Weights of a small GPT-style language model, trained from scratch on English Wikipedia: 3 heads of 128, rotary positions.
Each number is 128 + 24 x the weight over its row's rms, rounded and kept within 0 to 255. Layers, rows and columns count from 0. The size above them is the row's rms in percent of the matrix's.

# layer 8 MLP up, 768x384, rms 0.118, rows 295-325, columns 96-127
size [ 94 112 107 100 103 114 102  96  99  90 102 102  92 104 105 103  95 100 100  84 101  91  97 102  93 107 101 102 100 101 102]
[[158 114 138 139 161 145 156 134 107 141 141 126 149  89 154 120 122 127 113 154 137 132 161 137  97 102 138 155 136 140 146 128]
 [110 140 133 116 101 115 178  89 125 128  85 102  92 169 135 116 118 135 129  96 107 130 122 158 133  97 109 123 131  99 108  96]
 [136  95 122 109 109 114 115  82 135 115 117 124  93 133 142 165 134 119  83 111 141 125  80 118 124 149  93 147  92 135 144 121]
 [147  76 141 147 102 127 142 101 140 139 143 138 122 152  95 163  87 104 135 130 139 118 107 132  97 183 168 134  97  92 124 143]
 [122 116  97 132 138  92 141 136  84 116 136 172 128 105 132 121 115  90 168 152  53 123 140 147 144  76 136 121 142  87  95 119]
 [110 165 151 154 167 114 123 129 130 126 145 102  90 104 115 121 161 120 119 134 136 157 124 162 187 139 116  81 110 147 120  93]
 [131 136 138 130 143 163 130 123 100 111 113  99 123 128 134 145 140 129 117 122 158 151 157 107 153 155  95 115 136 116 121 145]
 [134 107  95 131 137 132 139 195 115 111 150 128 115 137 122 127 169 180 151 124  62 122 163 112 124  97 119 147  88 162 107 134]
 [167  79 138 131 111 100 165 102 114 123 126 152 104 142 131 101 122 131 151 124  92 148  96 120  86 107 110 152  92 158 107 110]
 [101 142 136 144 156 159  95 112 121 109 110 127 111 147 106  67 127 147 128 132 123 105 138 178 141 137  93 141 152  98 120 120]
 [127 130 128 117 104 115 146 130 130 120 142 151 129 108 144 119 115 158 108 143 118 141 112  88 106 148 170 135 101 125 130 144]
 [170 132 169 126 115 100 129 152 162 105 141 113 131  85 112 121 102 116  88 131 148 144 128 119 131 127 100 147 118 110  85 144]
 [150 102  53 107 137  98  88 133 107 112 140 102 152 130 163 143 164 131  92 120 130 124  95 103 146 116 127 124 106 104 138  80]
 [165 128 101 145 129 133 108 141  76 151 145 134 137 110 107 163 140  99 135 117 131 128 128 193 111 143 103 152 123 104 166 146]
 [144 143 133 108 146  56 162 136 130 147 139 163 118 181 136 123 147  92 112 125 131 100 104 132 105 105  89 104 132 148 107 122]
 [120 119 114 131 153 111 124 141 129 129 177 123 109 129 120 124 146 133 138 149 104 119 142 173 115  82 103 125 105 139  99 170]
 [142 148 174 114 101 131 168 124 109 139 136 124  71 123 130 113 121 150 159 111 125 148 119 112 139  97 105 176 139 108 160  64]
 [134 161 156  82 158  82 107 121 145  99 146 169 148  99 114 143 103 140 156 104 130 133  97 141  98 109  99  71 121  75 136 112]
 [111 107  81  92 153  68 118 122 114 148  88 106 111  90 111 129  93 128 130 119 113 145 159 119  63 128 109 187 121  83 120 112]
 [109  90 136 151  78 154 166 101 128 157 129 137 170 133 117 162 121 105 133 139 128  95  99 130 148 149 112 118 118 125 131 130]
 [132 126 144 132 138  94 140 100 131 131 106  84 100 156 122  90 158 143 137 154 123 129 114 107 114  94 128 129 108 125 117 105]
 [141 164  99 108 108 149 139 112 134 118 165 169 115 132 136 120 140 158 176 111 126 130 140 106 167 125 130 120 100 133 169 144]
 [125 120 136 155 111 106  90  62 117 110 126 163  93 108 135 169 133 156  62 137 147 119 128 114 172  96  98 164 109 125 100 130]
 [163 162 110  88 110 149 109 169 156  83 109 102 115 132 142 129 117 105 140 113 120 107 104 154  74 131 122 147 113 148 122 137]
 [100 108 185 113 132 139 101 112 174 107 143 113 148 164 142 148 101 109 137 138 158 162 105 111 140 119 125 128 176 185 146 133]
 [132  81  81 104 154 115 173  58 131 140 155 164 122 133  87 120 102 131 167 152 165 128 118 128 121 108 128 123 138 170 124 169]
 [118 125 109 163 107 124 125  90 172 166 140 153 102 116 150 126  87 171 136 151 134 160 154 151 137 181  95  89 182 153 155 105]
 [133 119  94 117 117 118 113 138 134 113 112 156  79 151 134 146  88 122 153 104 139 137 150 104  70 118  94 102 140 120 125 165]
 [189 141 152 110 134 121 118  95 157 144 137 137 120 187 115 146 147 144 145 126 192 131 179 116  83 121 139 136 148 141 141 118]
 [135 121 118 161 170 120 168 147  94 106 109  84 123 184 121 113  91  88 168  99 155 141 130 102 132 160  78 107 129 121 106 133]
 [119 153 120 146 100 116 125 131 122 171 115  94 108 128 148 111 156 142 117  95 129 128 136 147 117  85 116 177 117 146 144 133]]
# layer 8 MLP down (transposed), 768x384, rms 0.121, rows 295-325, columns 96-127
size [ 91 104 105 108 102 105 101 100 101 104  95 104  90 104  98 103 104 102  98  89 107  88  98  99 102 104  97  96  97  95 100]
[[114 155 153 152 119 152 138 100 150 165 128 173  96 125 149 117 128 110 140 125 135 139 146 149 114 152  93 108 120 129 123 154]
 [181 100 174  67  94 142 125 173 118 115 149 117 194  89 141 163 105 154 169 159 115 110 102 122 156 137 102 125 110 141 124 117]
 [ 94 117 128 127 149 131 122 142 161 110 123 124 151 106 112 114 144 169 141 147 163 130 116 113 106 156 139 145 112 164 161 147]
 [132 101 178  93 126 116 128  87 112 120 115  84 129 124 122  84 144 155 150 136 125 100  61 146 118 112 153 128 107 133 166 121]
 [141 122 118 121 137 125 126 123 105 110 133 135 153 142 109 152 139 130 166 133 112  49 131  99 126 119  96 154 117 132 127 126]
 [160 134 120 123 160 122 110 138 109 144 179 107  77 144 105  85  70 138 142 146 123 151 140 157 135 156 107 119 159 100  68 130]
 [151 144 116 140 119 132 142 102 184  96 149 127 151 179 124 155 114  74 154  65  74 118 159 113 150 147 103 150 143 130 118  94]
 [ 74 113 112 101 120 100 117 138 134  96 138 131 113 156 130 107 124 129 171 152 128 130 146 127 126 125 144 129 136 127 126 136]
 [146  90 118 122  96 162 122 150 129 118 100 151 156 139 165 133  96 145  96 163 135 124 109 140 130 131 142 139 120 162 157 144]
 [124 114 127 132  98 162 138 155  93 134 106 128 118 165 123 137 107 146 123 116 149 106 157 143 151  84 141 133 172 120 101  95]
 [151 134 141 124 140 139 127  97 159  79  89 115 172 136  86 180  98 105  89 137 129 124 127 144 156  58  65 110 160 110 142 158]
 [122  79 151 121  76 129  80 171 108 118 117 116 103 135  92 100 137 104 146  92 186 125 101 118 163 159 186 110 153 108 114 132]
 [101 122  62 138 134 115 159 112 135 158 155 127 161 132 158 158 169 129 104 111 139 105 107 133 141 123 113 183 122 142 119 142]
 [128 137 153  90 145 117 106 131  95  83 109 127 111 127 124 157 135 156 131 104 127 143 111  86 127 126 106 127 164 140  99  89]
 [119  97 121 123 166 113  89 126 112 133 128 119  77 107 108 148 107 144 125 162 126 142 135 134  88 130 135 143 101  84 121 101]
 [124 134 152 111 122 103 171  91 107 113 117 145 178  96 134 152 162 103  80 148  89 129 122 115 117 125 136 110 124 127 122 110]
 [ 80 140 137 146 116 145 117 117 118 133 123 165 102 122 168 123 110 102 107 113 132 119 137 105 127  68 120 164 115 109 122 117]
 [137 117 133 133 146 124 113 106 133 148 166 120 156 136 118 117 136  90 123 163  97 119 178 168 118 124 137 133 124 101 141 131]
 [137 110 106  78 118 143 118 108 148 123  89 140 100 104 149 103 159 125 125 179 167 119  80 128 123 132 141 147 103 101 136 148]
 [147 126 157 181 155 111 140 123 133  85 171 111 116 149 143  89 106 100  90 147 117 126 100 156 148 113 124 101  94 141 135 140]
 [135 143  74 132 162 143 110 119 128 154 152  82 105 126 158 121 132 126 139 155 121 124 116  86 109 117 120 138 130 136 185  88]
 [171 144 119 110 100 137 120 118 119 144 148 105 106  84 102 118 123 127 158 164 141 150 152 117 124 140 117 158  87  99  81 161]
 [129 131 106 134 133 120  87 138 120 174 109 100  74 140  86  93 160 136 116 138 117 149 112 124 142 133 123 135 153 109 142 145]
 [161 163 118 105  96 152 114 126 143  99 158 158 138 133 151 133 124 125 173 118 141  90 129 140 138 112 135 171  95 140 143 150]
 [119 130 144 117 109  73 113 144 160 125 123 131 141 105 110 107 112 146 130 109 113 112 153 113  91 163 121 119 113 100 156 160]
 [155 116  80 157 103 149 114 143 101 163 113 177 171 137 117 105 106 111 114 148 157 130 101 114 160 120 124 137 138  69 109  86]
 [ 90 130  99 135 120 107 144 171 118 146 139 107 103 126 122 125 139 112 118 124 149 122 127  89 136 153 143 146  94 109 106 153]
 [ 85 145  83 110 130 105 109 150  88 152 157 123 120  98 158  99 118 119 143 116  89 114 125 101 158 117 158 124 118 160 129 118]
 [131 116 163 106 126 140 138 135 184 152  91 108 154 121 121 137 130 109  92 125 141 148  99 153 163 115 135 165 153 156 106 116]
 [150 131  99 100  98  83 134 137 126  78  67 129 155 165 127 105 105 145 112 114 156 124  89 110 121 166  99 113 127 119 147 142]
 [106 127  88 129  97 116 136 119 164 156 129 132 116 163 109  71 158 149 112 144 131 124 117 147 148 140 118 148 157 103 159  68]]
# layer 8 MLP gate, 768x384, rms 0.111, rows 296-326, columns 96-127
size [106 109 104 104 103  99  91  96  96 101 103  94 106 102 104  98 100  95  86 108  90  99  98  96 103 102 105 100 100 103  93]
[[115 180 118 142 165 150 124 108 108 119 131 159 122 134  97 128 143 159 160  92 127 118  98 158 142  74 151 130 131 161 101 154]
 [137  91 174 150 137 106 133 158 113 165 118 123 108 148 164 139 117 109 126 141 136 154 166 176 161  94 150 135 103 100 106 118]
 [114 154  90  83 115 142 116 153 108 145 117 102 114 134 104 141 162 116 132 119 145 123 145 107 138 133 130 172  77 124 132 106]
 [140  86  82 179 108 106 124 157 127 107 146 147  82 128 156 132 139 140 130 111 112 127 155 112  89 134 140 125 125 169  67  85]
 [119 111 129 106 110 164 118 151 106 137  88 147  81  80 135 131 135 126 132 134 154 175  96 134 157 148 137 136 159  72 122 143]
 [125 113 133 145 143 155 152 144 125 171 107 148 135 106 150 104 101 129 127  82 122 121 142  86 158 143 142 123 111  75 144 162]
 [111 126 121 122 109 156 154 200 112 145 110 138 129 129 129  86 168 142 151 137 158 127 140 114 103 122  94  79 126 111 159 142]
 [120 145 123 144 117 141 107 118 132 124 126 154 138 149 133 113 124 109 112 149 113 135 120 136  89  95 119 121 121 139 151 134]
 [152 112 122 145  92 155 173 170 134 136 161 172 135 119 152 174 107 125 127 103  95 175  86 120 107 122 165 121 109 165 158 148]
 [ 87 137 145 124 151 167 145 152 106  95 165 129 147 130 110 103 107 130 158 144 136 127 152 117 107 157 136 136 132 162 144 139]
 [106 132 107 132 169 127  88 109  77 149 141 160 118 142 170 120 105 141 131 120  89  86 117 140 123 178 115 128 166 148 123 139]
 [123 131 103 112 145 120 125 138 134 142 107 108 100 107 115 176 106 175 160 127 116 139 169 129 118 156 112 161 145 177 141 193]
 [122 154 120 109 132 113 158  95 167 131 123 180 138 141 124 136 111  95 128 112 104 143 154 144 124 141  74 169 118 138 110 150]
 [127 102 147 113 141 148 106 149 172 150 104 112 142 169  90 149 138 143 150 111 132 162 162 109 140 117  98 119 123 141 155 136]
 [131  91 139 121  87 170 153 107 102 105 111 170  96  95 137 130 157 143 124 115 141 128 142  69 126 168 190 151  88 136 109 135]
 [ 85 136 111 117 177 122  83 141 166 105 107 174  77 120 140 120 135 167 180 141 127 109 103 120 132 164 152 126 137 117 132 127]
 [116 129 115 127 124 135 106 109 104 104 117  88  77 149 181 132 103 126 104 148 131 136 111 113 137 138 159 119 171 109 160 169]
 [160  98 152 135 152 148 132 116 117 122 127 160 115 139 120 103 122 148 139 100  99 151 166 165 105 132 143 128  95  98 141 103]
 [ 83 106  92 194 106 130  92 120 136 131 106  92 104 149 156 149 110 141 145 133 116 182 102 101 180 135 103 106 146 137  93 130]
 [ 61 164 151 166 126 131 125 151 144 150 134 123 140 106 193 130 100  71  87 142 202 151 140 102 134 110 111 163  93 142 121 112]
 [ 99 137 151 113 119 179 135 132 108  99 137 124  96 128 151 139  96 112  75 115 189 113 142 138 131 134 105 160 113 133 149 150]
 [150 101 130 118 120 129 129 130 152  76 128 163 147  87 102 117  91 161 114 142 147 101 152 138 163 122 153 132 124 170 110 119]
 [155 109 129 166 138 136 150 160 166 149 188 159 131 119 113  95 137 115 175 141 165 150 107 176  88 138  92 129 138 151 147 104]
 [132 145 123 107 155 108 107 105 131 123 126 141  97 183  94 133 143 116 110  88 131 135 101  89 123 122 128 147 128 186 128 133]
 [120  72 147 139 114 107 157 135 163 124 156 175 137 121 136 170  74 153 181 142 119 138  99 125 172 138 118 127 132 138 117 115]
 [103 116 129 138 154 149 123 137 129 106 149 118  98 132 114 141 125 105 140 135 125  90 151 157 165  76 198 148 119 159 120 148]
 [104  91 147 163 157 130 128 163 119 125 123 134 110 135  94 117 108 126 139 110 134 141 152 142 139 131  95 125 160 124 117 156]
 [120 125 177  95 150 107 110 130 167 119 135 119 181 115 145  71 110  89 120 158 144 122 115 149  99  97  90 112  91 129  92 116]
 [ 82 166 149 143 132 136  82 128 162 113  81  78 157 130 161 129 106 108 139 121  89  78  99 142 112 110  99  94 134 109 107 101]
 [109 165 133 131 110 118 143 107 158 113 130 103 134 149 149 152 125 142 124 140 147 110 107 173 152  90 122  92 129 133 136 159]
 [128 128  98 138 138 115 138 120 135 106  98 158  97 149  75  76 115 138 106 110 132 184 117 116 112 169  75 136 132  88 148  95]]